config = dict(
    n_layer=15,
    d_model=128,
    n_head=4,
    n_kv_head=1,
    head_dim=32,
    d_mlp=320,
    vocab_size=2048,
    activation='swiglu',
    norm='rmsnorm',
    norm_place='pre',
    norm_eps=1e-05,
    positions='rope',
    rope_base=10000.0,
    rope_fraction=1.0,
    qk_norm=False,
    attn_scale=0.177,
    bias='none',
    tie_embeddings=False,
    parallel_block=False,
    init='normal',
    init_std_qkv=0.0444,
    init_std_o=0.00811,
    init_std_up=0.0444,
    init_std_down=0.00513,
    init_out_by_depth=True,
    optimizer='muon',
    lr=0.0102,
    beta1=0.95,
    weight_decay=0.032,
    lr_head=0.00945,
    grad_clip=0.5,
    warmup_steps=200,
    schedule='wsd',
    decay_fraction=0.629,
    decay_shape='linear',
    final_lr_fraction=0.1,
    batch_tokens=32768,
    seq_len=1024,
    doc_mask=False,
    train_tokens=115100000,
    steps=3513,
    dataset='wikipedia_en',
)
Each number is 128 + 32 x the weight over its row's rms, rounded and kept within 0 to 255. Layers, rows and columns count from 0. The size above them is the row's rms in percent of the matrix's.

# layer 9 MLP up, 320x128, rms 0.2, rows 153-159, columns 0-63
size [ 89 104  89  93  84  94  99]
[[100 171 109 108 137  91 133 173 160 159 146 154 113 128 140 135 161 172 126 120 128  38 161  93 109 175 127 134  67 106 126 193 133 135  70 132 114  97 105 135  93 165 164 140 109 109 128 138 105 134 126 100  69 111 123 116 131 179 147 161 105 152 127 115]
 [151  88 126 124  72 187 124  81 156 112 131 198 127  89 131 107 150  84  82  79 156 127 136 101 104 111 186 150 161 161  77 163 138  98 150 122 182 124 167 164 140 115  60 101 104 114 159 148 157 188  85 163 134 139  67 119  76 106 127 133 126 162 121 136]
 [122 132 124 106 156 110 160 154 139 119 134  81  40 102 169 149 173 113 165 153 149 158 152 174 135 126 133  98 207 116 178  45  95 127 172 161  71 144 163 139 114 120 121 130 112 144 133 231 146 202 143 126 121 143 132 107 100 140 121 102 110  94 118 151]
 [184 154 114 167 118 102 186  98  98 151 123 104 130 135 132 104 143 107 151 107  97  91 104 115 128 144 164 142 144 131  89 166 116 160 144 132  42 139 129 104 145 104 115 134 123 101  85  97 129 150 155 138 180  93  93 136 146 143 116 169 154  95 152 171]
 [121 107 130 153  89 125  93  89 147 144  81  67 100 105 124 124 111 127 156 129  93 152 149 173 137 158  86  43 159 178  94 155 139 117 160 170 150 158 135 152 142  46 154  58 159 157 124 127 158 176 126 124 130 169  83 102 124  87 118 191 102 176 120 173]
 [ 95 137 155 152 119 124 101 134 113 171  93 115 118 154 165 137 135  88  88 162 159 161 189 130  67 125 133 122 149 138 184 188 153 102 118 123 126 136 120 112 194 169  95 166 100 112 149 135 122 150 120 211 127 116 166 138 159 197 205 121 128  72  96 120]
 [ 93 145 121 100 201 129 135 122 127 126 169 165 137 144 129 136 139 166  97 147 161  78 178  72 100 131 157  95 226 189 162 132 115 135 157  81 108 123  75  70 142  79 156  82 123 152 128 156  90 128 185  82 153 136 128 156 114 103 100 170 131 138  85 152]]
# layer 9 MLP down (transposed), 320x128, rms 0.0792, rows 153-159, columns 0-63
size [ 99  98  93  91  92  91 105]
[[143 165 122 123 118 167 136 173  85  85 124  65 138  69  83 157 153 140 109 155  74 130 139  94 111 132 106 111 124  83  94 144 104 119 125 156  98 159 112 122  84 109 114 124 137  91 163 103 206  76  97  96 185 137 108 161 109 127 141 121 163 109 181 130]
 [107  76 153 162 165 121 118  97  44 123 203  84 127 155  82 128 113 114 175 161  79 169 188 111 128 182  46 119 103  93 113 118 112 133 129 139 138  99  94 141 121 126 147 104 183 146 120 113 111 106 163  52 134 177 169 113  87  82 158 124 194 161 146 120]
 [ 92 160 191 155  88 177  78 188 133  84  92 199  88 140 131 198 107 103 100 132 142 180  86 147 136 177 163 143  95 134 157 112 137 130 156 122 150 116 122 181 164 140 157 104 141 136 113 140 138 106 139 149 115  84 100  96 129 131  97 184 122  72 168 178]
 [184 130 112 142 162 119  91 156  82 163 144 194 150  97  62 143 110 112 145 113 200 160  99  89 113 158 174 111 154 168 171 121 124 126 129  88 127 124  90 149  94  63 127 113  59 126  88 176 188 141 117  88 124 109 140 101 147  92 127 161  99 144  76  76]
 [104 132 108  73 132  88  94  99 136 125  58  89  90 121 117 206 116 132  80 114 140 142 183 108 171 128 116 170  85 143 128 146 135 123  86  78 141  83 147 141  99 153 126 151 127  87 130 123  99  91 171 105 163 124 140 145 102 112 189 148 102 126 146 118]
 [131 114 161 146  83 137  98  88 131 121 171 116 129  99 106  95 104 159 145  75  79 122  76 169 115  85 136 121  96 126 173 133 177 182 112  99 149 153 104  80  45 159 188  62 100 151 167 102 127  95  98  89 120 118  64 170  96 137 122  77 150  92 207 156]
 [112 120  93 152 127 134 115 115 158 176 118 157 149 145 126 154 149  92 150 124 111 140 119 188 142 117 134 150 122 165 144 137 143 121 113 198  67 150 135 132 173  61  85 133 155 104 130 200  81 102  79 138 107  84  98 116 126 145 158 170 161 131 173 132]]
# layer 9 MLP gate, 320x128, rms 0.213, rows 154-160, columns 0-63
size [103  92  90  89  81  99  97]
[[186  86 133  91 101 170 117 174 164 147 155 182 109 127 166 134 122 134 153 143  74  47 182 120 142 161 123 154 134 144 140 167 142 135 150 122 128 119 168 155 172  84 132 169 132 117 155 139  97 125 163 104 126 146 113  56 105  70 105 164  89 114 162  98]
 [145 125 147 101 136 169 128 158 167 112 146  92  56 134  82 187 155 166  74  91 134 188 143 127  99 125 150 110 151 137  87  87 139 112 129 188  85 123 150  65 151 185 134  93 175 148 178 170 164 211 132 156 148 159 137 116 134 147 159  96 114 138  85 124]
 [130 156 122 130 149 138 146 144  76 177 105 114 115 159 116 154 101  63 137 147 109 115 109 160  88 135 143 183 126 175 178  81 128 144 160 189  92 177 180 141 118 103 206  98 130  83 177 132 184  79 109 163 115 124  83 125  66 112 130 146 109 134  92 163]
 [195 168 103 114 199 190 127 146 121 138  88  52  75 130 187 156 137 101 138 135 137  84 155  99  92 188 140 132 119 121 141 120 121 145 102 128 124 189 111 145 116 161 155  92 121 122 150 181  99 115 108 143 181 103 125 108  82 146 160 102 104 135 114  77]
 [121 110  93 140 122 120  91 181 111 101 127 138  86 183 137  79  83 134  81 153 159 112 111 136 131 124 139 165  79 165 139  96  67 109 119 153 120 111 131 164 153 103 117 193 128 125  77 160 128 185 125 140 136  86 164  85 164 139 141 122 108 162 122 111]
 [180 102 161 140 113 135 115  83  94 112 144 123  84 165  98 116 120 133 128  55 119 119 138 134 131 158  90 119  84 157  75 198  91 106 133 174  55 127 105 107 144 151 125 156 141 158 166 153 155 109 174 158 110 177 100 150 111 148 112 105 139  97 118 141]
 [158  70 158 146 116 101 111 183  99 131  93  65  73 141 101 114 145 144 128 127  81 144 158  91  76  52 128 165 117 185 143 196 134 124 135  79 153  72 147 116 131 174 129 105 166  60 235  92 129 150 127 133 158 104 159 142 115 122 116 175 105 150 118 150]]